python train.py --positions="rope" --init_std_down=0.0 --weight_decay=0.022 --final_lr_fraction=0.02 --dataset="wikipedia_en"
Each number is 500 + 25 x the weight over its row's rms, rounded and kept within 0 to 999. Layers, rows and columns count from 0. Numbers have three digits each. The size before them is the row's rms in percent of the matrix's.

# down: layer 7 MLP down (transposed), 256x96, rms 0.111, rows 3-88, columns 0-47
# gate: layer 7 MLP gate, 256x96, rms 0.137, rows 4-89, columns 0-47
# up: layer 7 MLP up, 256x96, rms 0.123, rows 4-88, columns 0-47
down3 100:478479505492518494473516493523496507452487513503504500485525463504512480516452531503515531485483545520533514486494522534509497487497485513494483
gate4 103:503498483503508464526491509488493492529508524504580504513506512518563531525514483493481506532460511472494470490480483499521528509506463490468489
up4 101:490510547496489532489503498561501496453525504494507484528481473482448465531473468502488515436496485518524464485495524449461475496450524457504521
down4 097:475481444488484515473512509538468483500491512500475480546487474518481522459531491507533554530536528504484503487526498517509474499516520523526520
gate5 102:521496514519509527493476486500473550473459525512494485474510486494505482532537519530453491442504523519496525499494507522495464462524532534514501
up5 105:508515457518504467511544514521509508463516496536512527488515547485510507538520509528455505489490489505456489480502516461527514493562473475460473
down5 105:490494465514492525522515504503506450550513518466480496496516493518496504504522512493503490480526470527556524496492544522521495523491495496513474
gate6 093:536502508533513539501497503477498487488494489502511533505494463492505483520481488479515471489505470469532488493483505510547502486478479445484449
up6 095:455474524478486472514496534511532505521514486443459476512498481544538531525513473496488486523524509510499494495531471533513535518527491533451446
down6 095:512482498478470516485478563455513506457469490464520496483442479526497480503491504523539495493482479501526500521479512497457539433485503500487536
gate7 095:516492479531530463479517537491502485542482509481484498498504526501504510546482500495458515523453535498473511512476470494559478518514506479520495
up7 104:479456488476497470496515522537489466514474503459514478496490507478477450510480521440492463513474524443498469515497505501506489516493496485487460
down7 102:510483532512507451493471498427504494492483495440507501487499490493444502487547504503525503482520501529451515497496495500482537488529484501529513
gate8 111:471485486468452465497487528515493500510516520498492532501535483508521464500496505502484508480450497503530488550508509511493545542532504465508545
up8 104:489483506468544471496514513516522512480514530480545506544501499457520462550481528497454472509550508481469483509495493453516483482509467513493461
down8 109:497500471533529480495470493459532484494470503489467482504510466494552489460517462467526481553526516499491499514519501444475468483457493513522490
gate9 095:516531520504498523495505493508519516514514467497483478497514473433529501523495457515475480500481502533511539533471516486564512541483520501534531
up9 096:510493506444480540488495499512479497523529547503479462519505526492520474510500474497441482507496482514462484525516471497482537479503484535484466
down9 094:500500510537505484537496542524472525478521504461459501530487456503538462503520505494492482487527521485492518494478514504519473516506515503527484
gate10 090:499478518492510559506468463536501525488480484492450482503538483466511492490500508465500490507464483506529511513464536531561549533489530522529514
up10 084:489478560489514496545483469483492451478494498477486511479521535517547513500511512465542461510473514503558523535503513500521518473495530467530513
down10 089:494501510488475499511498497498478472476475530541523470507535553482525512501564482462443488522572487491545534500507501498486516465504496509491515
gate11 104:507509502556501513534467527503493556529496504510521486478514458514506462524522450494455527490526525497501487485492517497497515493530483470530536
up11 105:518529519522497513508450498485510518489517501480488535492531501493444498552528476530544515500485551492548455525476510525491480466475511493514484
down11 110:516483521434495507490496476505507487488547543487527507473493520467520510559544498507455536512559533527485531507514514486526542501506496497495496
gate12 101:506559485530492513531477501512509531501501539514496478462502493487527521491535469461517526497483486489497479471517508489507537505545505457465505
up12 090:496468485494511515517559510531498462528516451504481481521573493491517499490509537520570478551472472473501520498475541484466476496513499499495503
down12 094:520503493527517485489519497463487524463480568536493505496440514469485500493475497526472540499540549555469493472484501450522484534507494482528534
gate13 113:513474458531508571481537475502550522505510484480498508511476501493490500504503515536469517510492491526450521475497500499508528469488482556494505
up13 095:516536494519462543463526496448500458474521470477526537469501533499524533544492489491510492530510494492510538455532470476468532457473471506488473
down13 102:528529479487500488486508511481484485496518485515523510482516514478454530518520473474529516512557489539495500530517457507494478468470473491486518
gate14 096:529494490568495525512479516463516511502496489510486483450509492517448482501468484487475524516504469511477468469514512523514539471503474489492486
up14 107:492485475490494544518510511517517504456529417494485457517496498481478509471541474486457488493513463528493518507454496502543505488529542536525481
down14 104:485487514498518462470505501508500504523532520498534478522471503457497508512539527473550486493523506455489512513528527500482502511510497454488504
gate15 102:496499486499487532539521487513500505513499538531492466517521523496464474468545485536542511471494529498434565499434551516445501535520494513507501
up15 098:499514514514532491545512468509481491481513489490497546539473517488507496550478520560480477506514517505455506473506518558498512496478503526497539
down15 095:537430517513483493505505461536486515520535527507529516491475501491496505509552498463527529475521497505528491474493528508496523477456549475508476
gate16 095:467499517523521499508493488562536507457492480500471514516553474488439509498506480521464515450508505498507434507494529524530501449503504531507495
up16 101:531506501521493509517499534462489537531500534497518490508427540542491445479530494456473519535501454494520494513486506478502522486453496472432493
down16 100:490500478558533503532508514444497488518518475478507500518469526472500540512521509488482531463518499491496485491501507494518506508502518470503493
gate17 105:472471523531504535525514514561546492531527492517490472490445444496466500451510496499503513509475508485495564486493526477512499517532495490515505
up17 095:501504521474508519497467535481543452508517520529490516521538450480489478492500512442490527504500487515443469493490518491503525509491502500494480
down17 099:494510523509497518536498523507536486483524535503493497506499545479520490512492513496487499512535553481526501495464499519488470490467541494532495
gate18 109:541491449545544492494463485515481506492476502494470493540451443526531471487443485478481520542519522489511467465480483486502499499485499504501504
up18 097:498500468567529491483508481547510505474491440502497520554489491518530457497483478551580474498498472533483524523469493515514476512503467507515499
down18 098:520492508489496488532457504474484481461492465484506451538492508502554533504479513502514536503533502491524503509476473492517512496459500487481457
gate19 101:520556477513507480481495539491484510489453483487469514510549486488481527495482521540508516507508483506455462478478466519499532515572528525490463
up19 104:447494542559523441494534479509547486457513489531508533519494479496505525495537504491470478475507520559506499500442501493526504504505536510528482
down19 106:497461541519524512531503482503565474519520518479485489503529516486511519529497496514505466482514513496526471518459497516507468528479486474486488
gate20 097:530458512524495486494502551518462476539508482476504465508509525468504469482501494479484512509522533518521530474480492473510503439499512537496502
up20 100:560500480551499499496510472490471499481552495471555494487493493515535515522506507519519487518549521519482552475461515499524499472475503534467491
down20 095:536497507481456502489511489513502459481511501503498496513492522504500541475500536499486556491489487546500488485481532528496471555504465479490534
gate21 090:506514484506492474447481486500510497520494451515475483481514478511452484505449506518493465531507476487466477520431510504448480503536524501516512
up21 099:501513512530465526527504504493487471494520494529546529540477482487507497512498495465549511477530498477488495462530534480468525509492489446472515
down21 098:519465523510531500498511510500504484523512499479507503466494489514528496508535485490514468546505538486487491494484553524510500538541528479460517
gate22 095:518517531487506470532483515491502532503470535453468515512510521501507523494498481474472566532498479490458482456472513511520536569497512480518486
up22 096:518447505472488484483528512531488519498575524516508494481485487467522506536484541524522457518482518502521463506469491527591502497534522528519540
down22 092:520506532478502496509456465539481519502502514521485474508445495530479509534499494487528498552484494501532471470487495503501499509535478504539494
gate23 096:509507479543537474491494504509522498484498496485541492477482515483530513516473545567517519514511496520415512464497504456503479553512488526528518
up23 100:462490517563537538489448521501490516497487498522479475482481478467526484514511540520493465509509505473480516501482499466506475458500435524486460
down23 098:487495495489478519520519497474502508496528519516463477502478505497501476468468529468522435465549487473523491523506556479531483518498511494463512
gate24 106:525473496516512472503541510474497478499507498509476474493528511531508474467538469502459501457473506495488492470472500576516532461559497552512524
up24 110:500506478497475499529511511488490493493469509504530495522535538475497514495483481505497533491489476496551503486458491522489450469520439503489497
down24 107:464515502491483483511478528514535492526461472452477462475495493484485523484488497511477447501501510470509539510526475508479521480499522540494484
gate25 095:500491524494454456486467529499478558477461502469491487479492512540498503484470480546508510514516492497474493487493559518528507488530507499474504
up25 098:495475512455549538482515508496510480507533489526500515499540476561518482473490519496536490485511508534520527489536488500502503470477518556484510
down25 098:550513498529531530508483508515476469489527523503489520493507514508492537508469512517471529531515466478487459482492499457496488524472485491515494
gate26 090:502508517506523516516526520458553507504478483467504559504528513532464481500542540466503508497481559505511480516545537502529541538473499477498506
up26 094:467448532495536537517485520510531479498511526500514493483492471489431498503533581476450535476486528520475520553466488504523509505507484488446531
down26 094:497528482494540490553542510521509466516472525443515501493557496524484490533478491496534493531507493444492482527495531497482501442482501519519546
gate27 092:472537533541516532477497531485538491503497511536501507511484530546476472488523491477510540467476489472505497476487512523457486498492528438486497
up27 103:514518537484489489463495439477502499477473541444497541465527522485479516470478442488530538532478459471472477512508481459472531482528497515526479
down27 096:490503485509503515510473495509527509531509468466503485477542501465538479567462498474520546476485487509498501521495492482551476484494525499432510
gate28 103:533510504528528521498507491485509503513469491506488502498499512492460525528501543456472564471441505452504466509499541531497506491554509556478520
up28 095:498505507500504520514490494463504565562526473527504525480522501535488554521502503465497463510494515522509499471540471486569500520511513488524526
down28 099:479519485506519487496475473505496506479521523483476559517541475512490527483470462519474482492496474556519483457475539529468535468536493517501506
gate29 104:510541483466492529510485527509479499535465502538498499523526483515502540502500508507507572478474472487517458480523506489501483475543482479484461
up29 101:499500536471496470520465493495499487512494492511520484525507548505516490470480442494478482539533482483464496495481524488499515538544468543511485
down29 106:488515514485481509487494508497481515537521449522466512450466487510526468504520493527531517512442485484505478496484547505475489460509487472471492
gate30 094:504518510508478527532466469526467500496485515558487474502498476522493477449435511522501490481508495539501495503471503483500525510502453516477469
up30 098:512495488452494491525533536448499478504479480498534485475502511502502497538496450408478495517479534484498474536521531527490502489503546499472463
down30 098:456523497523470481549497497514532555465489509515508531454532512482513511488464457505486491457498497506495509478504497481523469522530509482513547
gate31 090:503507485519519512503506523503554520490506493506472495571481523493505518504481492461482511530515468540491502558488504492456509521502539459537486
up31 095:529465484482531488469517536512503504470536532500487572537478477454494520490487463479512496514537511471478524495500507532494459536444498536453514
down31 097:530533494513460503528481534503460507526502493468465515466524558529511519472502507515489488488510510495467486507506514535465513467529489501512441
gate32 101:530472496520529502483523506476521496503518471474478499529486473499452475469532498554458474474519523504477499518544509487572514511508520517493536
up32 096:493514524485529490493493491539507542471497457484530516485472536463505498488461447507525523476471487484511480489438485496490472526484494483500509
down32 102:490464501530543496535511497516562539510503500473509512507478470513521464502469527519567437511503461494452520484508511508482473521471521509504500
gate33 101:493499494520527473474511527495528507509494508528471436497485490549468521492468518526520552544459493492510517472503482501505499461526511526528497
up33 101:537523527496531478499520462481534505516485495498510430475509543499482514477508513466507493515513516503557521478506461527469480453527466489490506
down33 100:474488499516455541508524494467509479483522472483499497491472484505463504519502513528502472483528495540508533492500493487489508497524531501458486
gate34 094:457481445475504511462502541495475496479497503565493484517515491509519507499525535487471480537507505515448488466502500471556507467503482505505469
up34 094:513509508534547490551485502506530519505479486484532502477487557495498534484515484514503539540521504528551467535459501488519503496475502504501500
down34 095:531511503495538515504478508507540535494481527517489497516508499462543515521493469494481446478466522490512525484486496474547444497495551510485520
gate35 087:507530481483473503496499461510513529470510493544472503509466541533490541542541498522517551502475474525456496500460531485479537504523520521526492
up35 099:513499473468500461511511487475495499528498451493515561491519517531456513518566514476512502496480477472538510494509537517466522481534512511541472
down35 101:504491514496437499512491494500510522472501527533514489484539471499556523522470514456479459483503496481470507496522542492482480485481488525451484
gate36 094:534470487520503507556543524516484508521493532538516472513479484472484500504446510541503506536493567524522486466494544478536521464492502538491523
up36 096:520487483496534443545503501520492495451527477528524487518515498481523501539491508478445496521522510507499452456474513490545520506462531495563500
down36 098:499537492511457474464482518494458479525540488499487471507503459513524520486558532516458511461513500491509473504484522558479514476486548532483493
gate37 086:515453474485477488489503496465477480557489518489519440480531518516455535464458462502515481521499541521499540495500519454474501506475527474477484
up37 098:471515493497447509503504494481480494448541522495536473480469505511456539509486488503539481502464513512521470466480523516510520475483512518520509
down37 100:500496479530458507470471480479474483509474470462480498505515477492468523477486464492548508490505513496498516521502555513500478526511480481446526
gate38 107:468524487494502502520480468459496507535497501514513499496489463438491466477514501507522515509487498510473471483530495495517549508526470516548556
up38 102:460508464519469522496516486507560461537536534503478503530539517490499436497545509464464538497512490508503485492511524483480548504512501470472511
down38 100:472502561494471504513480505480501512511482535513507495479496504526502514502489517502461523467512506490527521539479490497540529528501463526458455
gate39 093:466490461539528485485474520530462462551540470510518478508569468521477477457456504508525503504475521447509463463509508496489450503504488491522493
up39 102:510473514533489517517499438493510524520463519501538495484505520496510496502516488490532492514464490484482520503509502492489528509488525536542546
down39 104:505489506548488479496450507527469518527469503432472516457498488477514487498482504483542507494466491459477440482503501493521459477488476491485545
gate40 087:488530458506521443506471496477517493498504487526475489508471473490492527538483515479535522514462507472506493488515465449523526516542466442499500
up40 097:493547472494517508496500493433514527492514463461492531484478458523469492564491500493490530463502504493485491506506488499459552513496523520507488
down40 098:503494482466518518499520498529522494521486515526465487494532511497557525427514546551509521518451528500540528478495494487486488461494517531516462
gate41 105:517514526524518482471511511476485562545496463491536455480504472517482464490458534502514499461489563492507515496498501471513503453460491494490513
up41 104:506492471508525530481453511504507502496532479495495462502476481468492561464570574491508504488539535490484533524524487510488479515541504502537494
down41 107:499506496496511510528530493495501466476485473476507526459467520489509470505483518503503464527460525489532515485495524467520455501507507528479501
gate42 092:525489489496516490480521500517541539508433512485520484517510473491504482530488522532510525488503502466522468514497488492484520518532496505503492
up42 100:487540519544517516555488494530494534453497530513503513495542505523504509528478466506503486527505513499492511493507531531493485508449490525437509
down42 094:475495523508512500512478505470532518469506479518488458506458484525496559497491516496482501535482518498491530490517499471500541549489522567507516
gate43 095:464506492507493472520469501523465518503483489516509475504479542512478504481501483504489477455486553560517498445465523476530526492465520489551473
up43 098:496506488512478508466515522473497504478477526516485485494463490449551555493507483509502493486489482468481494478511471509461465494476457477492525
down43 096:485526523480490518499525522529506494522467516506522468548481506537468501440502544510498452506543511483486496519514530489506499503496528508478509
gate44 117:483502520481520542488509504506547534488486499464465528496483482526471501478460518501517479494476503514493466540527490528548492551477496490501530
up44 102:488452445529488481513517566507510491524537520523443507521525464500497436499464493509500485501460498484559513506482507513483490487502522525512511
down44 104:469499532502509529484518471498506522486453477472509484497499552538475533510520547512545449471462494465471512531511473497513510531467485493511523
gate45 082:492549515478522486490506508491485495497502491544526524520421575508494532514517489523460509503476520477511470479518506465505483479443500513522505
up45 091:471510494502527540495511578515510529474491520551529508514470541539477472468497496541485516519449528493488502491515497443491516490461468491479512
down45 082:512545495480510472527510457470492514484475527501542484494493457504480485512510500496515491514468494457539555514482471458537491491517480528521489
gate46 100:503511481482497518467498502510526578464500517508519505512527519511551479497458517509513523463523522490481538447517526520476491513556498518503520
up46 105:477524535433492515514489526495491514478486518516513479540545507539522499518476521509519493506491532502459490516518463534463479517462530458506526
down46 102:513507466514441496526495554534490486529526468457476527484525504488508535542483522484534539514470505540505493442469518513492519506471498506498505
gate47 105:509491479544538535516493533490484536501506480514472498510520496507481410515492484472504493482481506478518483471472498509502513503501487497512534
up47 103:455518527506472476470458530501495497501487475500480481445521499524488489509473497501497510491513479476505517479511467512413504499501549461475484
down47 099:531553507464533511503506499534513515474529526501457504507496480479502474548508440485520557482488484453486520504506570495515507546511519493476520
gate48 095:523514511535553437481504466521459549499474491500539489503562505527549480479503474506517503516490553503476495496496499479528447519537501528512528
up48 101:478492515463488496489520486520523466527487495483498499514481502512448490487493532522446476468496524538482547492497522500496480550553503492519482
down48 101:533517496507549510459491483512440526523522541512516513519474512493484510507482485487538488545466525502491471529473496479531499505528482489445535
gate49 103:509498480478530468493511521537498504467529512470532504518468487480462486475522494510500498501525555474496543522517523470544498537561498510496524
up49 102:490483469484537539482548502487509462521482465494496471500500525485447512506539500489517456486491486529488444511506488509493502543541509494507496
down49 100:513494480527497507490476508500514438525516469506531495492532457485543472533539495505538459543497492472506480469541516501493545470504507488496476
gate50 102:500535486459512513550479498512487579556484528513462478497519482506504533463513509539510507550515488486521497502487545517498522497532508488472523
up50 099:480495526475465548513509487514470510506466481442515501471522487506480468481497497521471528502544486484468510465512471482488512498507508473528446
down50 099:493496512505546537505524531469509476476515495542492516484481504511479446469489483535547532502485536498498502493514531522498529455501452496525532
gate51 098:511482542531474520487511472480516516497498464480503478490497490497530497532517503507521490515521491461436506473488504491479526473463442544484478
up51 094:483513480506554509515471503529470529499506548494475469470496468478489494520458511526494480524487432525486489505514507511502509507491526495500523
down51 094:459527518523500496493557482481472454502510512516459534525508493514485489499477499509520486509456524470484477477515505518533460482512532538491472
gate52 104:511450478493510526514528567566502521499471505507482456510536490537510489464512521497494488489509500496515472513474479518483481487525520500489454
up52 102:530503496500533472535476521471488505505496461511422493486529480483457496468520482473521538506502487483487498505503502478502497490544486494494504
down52 104:480489439489505499527496506494551488474522496523516496483491505484479490485497484513474557547519521460469514481491530516489546512542478462541497
gate53 100:521490508506491483574466475547529486518515497512533519542521513496487496496441508515513510472515498525513502508503505465496507538534505471463523
up53 096:520453472509504496523503481527493464440478482477524513520517524553517488496483495516484489468485464551513485517476452504472510486511541456504522
down53 099:518500492502462515502492517507502502486471465492538509549480528519464513455528565524523527498545516480457490505492462495469484502534484495496494
gate54 104:472480477483485526454491512495467500498537511491516483496559507524473513487515494487515506498523539496478484495496548521460525489518529559514546
up54 103:504482490488477556447498509490547459512472493518478483473507524494528514490503506449507508499512500526467474493524484503463527466531535492495510
down54 105:469470498510529539491479517494501488547525526496485495527495498520531498499476465454508465477524525505454509495495504512461512471508500499490477
gate55 113:498500520475516521528482516502516504539496522510499479474454475545450492478469451514475489521518442541503530473536532486481520524481543483512468
up55 096:474502514561480506465481492490501522461513468514526519515498549458473505543499503509505542454486484514518481515552508475485498512541474501511522
down55 099:507454553476521515514547476492529502508461496510494496498492482537512510483508467497473474469483522465527484537486471549532476496486509497485460
gate56 104:482479533515524490486528483478470493482521499505490503491456462522509494498487522488493512498507479516462529496541525469505542475508494519506520
up56 104:495502491470487497500511535514552498543502501494470447486559502526509546481480494512550477474494508515516501500541509521497527482517472482458460
down56 106:487499524480533486512520479538502512505493493539509528501549483456443499458463518539476498497484440541478537487484497489523485488479474517517520
gate57 107:545476536480539506498504508503485492494451430497531520456503522544496486472486486481460537463489489509503522506511489477506490474456480499484468
up57 105:480493502514471476517481512491503473502487508455499502493535466520561488488525507476461501514504480483525433518519455515523517484494508553472518
down57 105:540466497509513476505523554502499473516532464526486534503491526488499457487505500465498454507478480507503478509492567521459518479547467484500520
gate58 096:524503481490528497536515525510516514528513497505504454488463445553449531476514490530539457509485474499519502488537561531489507561473514496496485
up58 098:510532511497514524501510526507457472513516506522487485492508477537513518467483496472504481470483505537509510518515544512446494474506513452533475
down58 100:502491468550469496451476498508477473507456533493487500469516489488508466547518534501533463488503538509499535495481470532463521468513500501495512
gate59 120:496498465500483501517505501462512517541488515489507514506513479515457512457484470482496506561509545506531485497552503545535513525533521468492504
up59 093:481502492517470533545460467479469503520517472476455479491524499518475458525498534490503483528518467484506520522480485503523506507543495504476519
down59 089:506467512497508499479474504488482488499496539465461515497514505509465497562477514507519484466466487482480529487531510490477500482480527477516502
gate60 091:503488494462511524501504483502459463487489503500581485463498483517484506510506478508497508472481490523506478477515514504480512521476492462504516
up60 102:496492506500484507521489507507518484520459522488449544472526507469510488466480552522470501519527524537502519469488527484491515536485527511471450
down60 102:508516526489476464520477471484497541483550518534488486466504501525481520489457521489470501493546446517531516502503454505499525486539475512520462
gate61 098:516486505483520546528462502532532468535510495500519536547513521487480500501472529485505486494444499524456494493474468472552491479543519511492491
up61 100:582521470533497499525497509478494514483495466514458489509534504546483496518542483525468528490450524481508484498514526495544529473492531473466470
down61 097:483481542499513463497512529481517455493507502545536498513438514494504484513499473449509478517475478505468526499463528461531488538530497522568523
gate62 106:475464505489499508516490531517525524555477479488495461490532504517430484458474486524491494522492506507485460515514549515545523481532494497500477
up62 110:491514459515520501460508500483490535489522462497499503513482519501480465518511493528497478455494516522469499475511487510496473512490517493467520
down62 117:499510509535498474504532485511542511497484478497501485506501482490527473486504510496473487502474491521474508477500497463525545510452483486502531
gate63 092:494540549493485536494538520515496493490463526510529495482482474456510498466477490488453459460492515488475515471470483515549509518521494519455501
up63 095:555496518469525513528471501460528442510486491486499492491484441504489523496458502512472531525496493501456504534521499455498522529478527477467462
down63 099:490488512570530482465505513497547519450507508552502543517528488473491486475478513478489487458475543507489521475489482468524494524506463525483526
gate64 111:497519506525507519525496500527512484559503518557523520490540498498483501493523460493539559466458479486429510513483513476522504487492453510489528
up64 101:490447455534510489506474542493550507473504475476502477503489514522458488507478541519502512476497484484516482513481490478486502528503567467532509
down64 101:493501471533512482492546507490486539513526497532488484511502503490501456496505509485499494530467499479499503488479478498475508491471523465473512
gate65 100:482490485469490519541498493513523497574526485504537499512517511481449494503463507546500522479460491510493490514504486504524553492532497463496504
up65 096:506527499544525490495511522517498508499477476507442477457500476484539516470520518471525476530523500486504456505498542512508483514474468524512472
down65 103:541488490471477501554477506508497491520541500523458470497516515505481475521483467545523466503488492460522512506512617507491500501506510510508504
gate66 097:497512473543469548516501526477521496532463527531534463531469488528485461464468507509509464516504480518472453514510488460522527488495494496492475
up66 094:508470511539518532524537459525505514536485543502471518492502458458508539505471499483484489552555445446500463484467507513478486511464478482509502
down66 093:477503505509495512487465499518497484502489504488478474469476448473498502477461482487525501516487505501480515474523476534488498461491506502445530
gate67 097:492502531528488506551510482484540483506537487473537482501480487524469489485461539499496482531481471505506470551491545514476519461503480552509493
up67 106:466495505467494506436486486501516495471488483492508496464440497489499459484497524482467515477521490543460494481477517520520495488509484478492501
down67 106:514471471533504493470529476516461518533511469520481495510479490497541465527477510525499512484505541471473523487462532502501503548504540481481493
gate68 092:512465497493493491505512511514507518512526465503481520487530467509480548512467496527462476495477547471465421450503489494481503488520494497519480
up68 100:464508481488491480499463480516506504524471515468509514507496503520462529464532516504505458498537481477500511541569476492561543503468505480510503
down68 103:477457508481485496542518486545435503494525498517533522496543513515507496532495518520476506517414487562474494523501499517505481480526526538515513
gate69 091:475513480512517484491471485492506476491531514522497548529549482539455472477502509493503522482506512491426508469536530502494509510481476502479485
up69 101:478540483509484527481505519493527540488494485511522452493491486496487515482566497516514514498510559468496504491507515464505479446543503491492525
down69 097:514469481486455476526469458472502484512521493504509514509474526503474512464529500491449529477498470527496489533493510551545498509483472467537510
gate70 091:485494507500509496541538541516510475469528484534461511467471490516528514469507520510472513473462509527532533532509526472553503501477483544498487
up70 099:570505513442481525501526477485505501445493485490521542480480514461551514490496530516510525497513469522493491452509548529505467532463464480527495
down70 103:523496504479481523482480504491503506487502528473515479467474476505480526481490532495502434490512510514477497503475450530507435507525517503511520
gate71 107:451528490511472534500534482556473520474501453500494461467529497525522517499511470506507530482455456490492462476484486504516524505527492503497472
up71 104:484509464487513438537511482490485511526483496541469519505503515463510499486495533503460489463522504466465503521554501503503544479505464487463490
down71 110:509491487496502509509480495541525539494503512498527488470518517532516522502535513499472512506477465505514497471503529514464492535491523503464505
gate72 118:513505472466516549497522516508482503521529501514443488516534465533460432479494470514470538509451505470486497519503500523490542500511513503501485
up72 107:497506512521492499525473518507550551526486463501564435484476512469493551535461535499534490511490501500510476431517517491558483508487523477499496
down72 108:498504474518488493488460508510522502516476487527492500525493441517508520472452484530552497491490508506484460461505456477496533544514485521510534
gate73 100:508497498491508549494476481482490514503487478451521478492517482544489488509539535518498454497515487494449549484514515489519515516463481476496537
up73 103:492487549498496493529463525471507523499487484484499506483463478482504574500537469471517500506524514525481497475506506492478476479490469485491543
down73 107:483528484515518469517557509428485506509521511535491495538513508518477499485502489488480568547497541483506479523501543472547482528495485502536455
gate74 093:533504500532478489490517504540507510476481491539510519517474514498510552500541432495507531484503528514493494478493503513539504519479459518437485
up74 094:542498471519521529528498494474478520507450443532513481453503462518519540481476480532507443514539493497483484494510487479524519496509508507506535
down74 087:459493553499561504501467498490509505523515498514492477485521454508561508517499524463474483502492518496539437498491504542476496480502534545492503
gate75 102:525533474522504497507511552545475483524501524476532504494545508533463501485487507565497504469489459472487494501550528525519485494498521511538481
up75 108:529473519520508465552495539530513476454522532543513520452499510512504488528505538520465508521503503503480528469555442533521522473518508510488521
down75 108:512507468489530500544507529529467500513512552528490542524553516500500557529502538501528497442547485508498480464503497474523476513522473536478493
gate76 107:506480503524563544505478519505540520510469494518494499482464472522537505461518499487484534527468486455485470484505499479500523531498509530511517
up76 101:486503457530496477528519537518468497507486517502470470510514483458482511504520528531512528512535529552460503494477538507520500496522489469501483
down76 094:471471527508510508484460516531504533495486474581508442516494501453492433455493528497511501530495488512504507516513559506507513492517501503494524
gate77 100:467493456459493493504506551529528538485438537506474469525495508487524497489505490517446519503490530510486451511549486451478498520496558495519499
up77 096:488524497475470512529497485524485529454456484467541523519488504501510495469489500495475491492508499499468491471525499472512471483471507479473519
down77 101:500499506535444502497505454471491529571516491507508535442502490520474527477504519468555499473515479484479549488503495548498513496531470486483475
gate78 083:533478467473514509496475504450501495524444499477516492478495524555474492456483524470505527498498463537452492462509497511456502486489466527500517
up78 096:481566524529545489515529497515508467480516471486500530498491503467529490501537497512506459500511488504549511513501507476489497512496485528514521
down78 097:482508523486460506476517511536504513493514464508502477518519502492485506531509505513507518509502487508518502480483486500528495533512551499491494
gate79 115:490505459476466496507470504539505510581459502456504529481480525514484543480532521526499502495487494453483485492532526494505487529540495538491485
up79 114:493519493485474443479488469507509516473508472507484476537452504488495515518499498449509517524492512506485501511444535521508490510529486504505499
down79 113:494482456494485473486462482447508503491516439507466482513491502480521507466491499517459534504481477499521517490480506516466513522498517503514500
gate80 111:498519468483546483563535510573483517475543523496483512550490477475507474466515539515532496495482477456515475492469497489504530512504525523483525
up80 101:493514524476503489476547507507490510492468521492490479448519484433512518436551497477496465431509480509551511507517523513545472531521484507510477
down80 098:510514464522460487507475493506535515497452495532506549460495490437485556501499501514491513496518498484525483508471491514524532518431506503479503
gate81 085:510512479524507457471539496512491487461467506537523478532459493504484483509498514524510508493464492523521467473495530461519504497521550513462511
up81 096:526481519497506513468483509507468490521516489504532501551467527490482490501511509539559467455520538523502509483520533507491501556521474495474482
down81 091:508493505532532510496487436490486460527498515511524485526523487497537511489460554485512487503555536490538513479471463509499497503516493504486522
gate82 103:492480508487488536521426508513469478494516499516472506536515514553487513470481485491481551531480512535484494487514503566491503471483543507525480
up82 100:525496495496502526495512471468501500489539479493500471495511496450549483453494521519513481483532495503492510484496530481469505437488501507550481
down82 094:477503515485520511500473510532495517514529534517488535443474486492511484478491502483498514547485522528511503490536481517494526505485489455493509
gate83 106:532462541499526522472474522497525575517462525462517488495471456529495513480461482523502486496502503504464488497558524531542516505471486535513515
up83 101:490517502465509496498474512498458500475520520558494490491507502492544511487469503465505519498488472514523514490496465496555517512501494501513509
down83 093:524508460519541490499454528504506491530488472509471495479520559528496538521530478508504490499487457452483498504509487516478481485500533481494473
gate84 105:515554518488523467504501527505538505515533487495518452438501475506524526511459522465518496489475502512530455471508545500499504509528496502497561
up84 094:525507529484525496505499513499565510523486536475491488500452487527489483497468494479488526477499531498453505503500519488495511478522521526475536
down84 089:492497487506504492514502473484510496509524442471521518474550484485518518518518492496523459505505488513496545520490485519525470470468500471495479
gate85 107:532499525530515496528491485514528504505477544569501494467474495462486472509503513478481495476502528437512489476501509489479490469486471531519457
up85 100:491506505504500496516505481487490496510441517464517517534556529558534487517495518520488487515540480520481509481449495489536532476509478516496510
down85 099:532475483532502541459497550534525492507503481486524522487470517473477488520514483518510486517511530487492488489501471545478479507461511496497500
gate86 107:502485499504503537490516518493537501510481475484535485491504497479508465462476426552470529495450531476509477480488569519548519501491553528452473
up86 096:507540504509501537440492522508480523518496502481534475536539505504494516521481482505467525487468524534514487513449534494522516473505493518504450
down86 094:485523482553459506521496503495459540505516490517486542534523491463511487556483478527479459501504521494511495525522541454515514515542512496458508
gate87 108:508525492482497516518542532531519511537446523505489496488484522462488475453503473521489563515481535517509470492511545471526527515492481482497482
up87 106:483508465556530498533488479456485472504496440560531498481524495536490488523469475505533448489511486524501521482480483466484518466536505503518483
down87 095:500490492517495495527484573554522473487531509512490465520515484495509510484512477542471493507490515506432457505502557461508496482484504481463486
gate88 095:513515482536506511493498502546499490528495474500536462479512525512507505505518490531486497487489442507505500462457463473496514534534495481478497
up88 099:483524489437506479497469475508497472495514468514478505522483513471531471486525533558503509507516507467481501469499496500508451492571502485515542
down88 100:505513520536474473552534435501501447484473516476473501476444490467524495498510519527506465498517494490505490494515522498529518507520495502476502
gate89 093:499503497506541562559504527491481535527475512535478475516517502488498498463506467506522508496505537453507489478503547490499478469510468494469485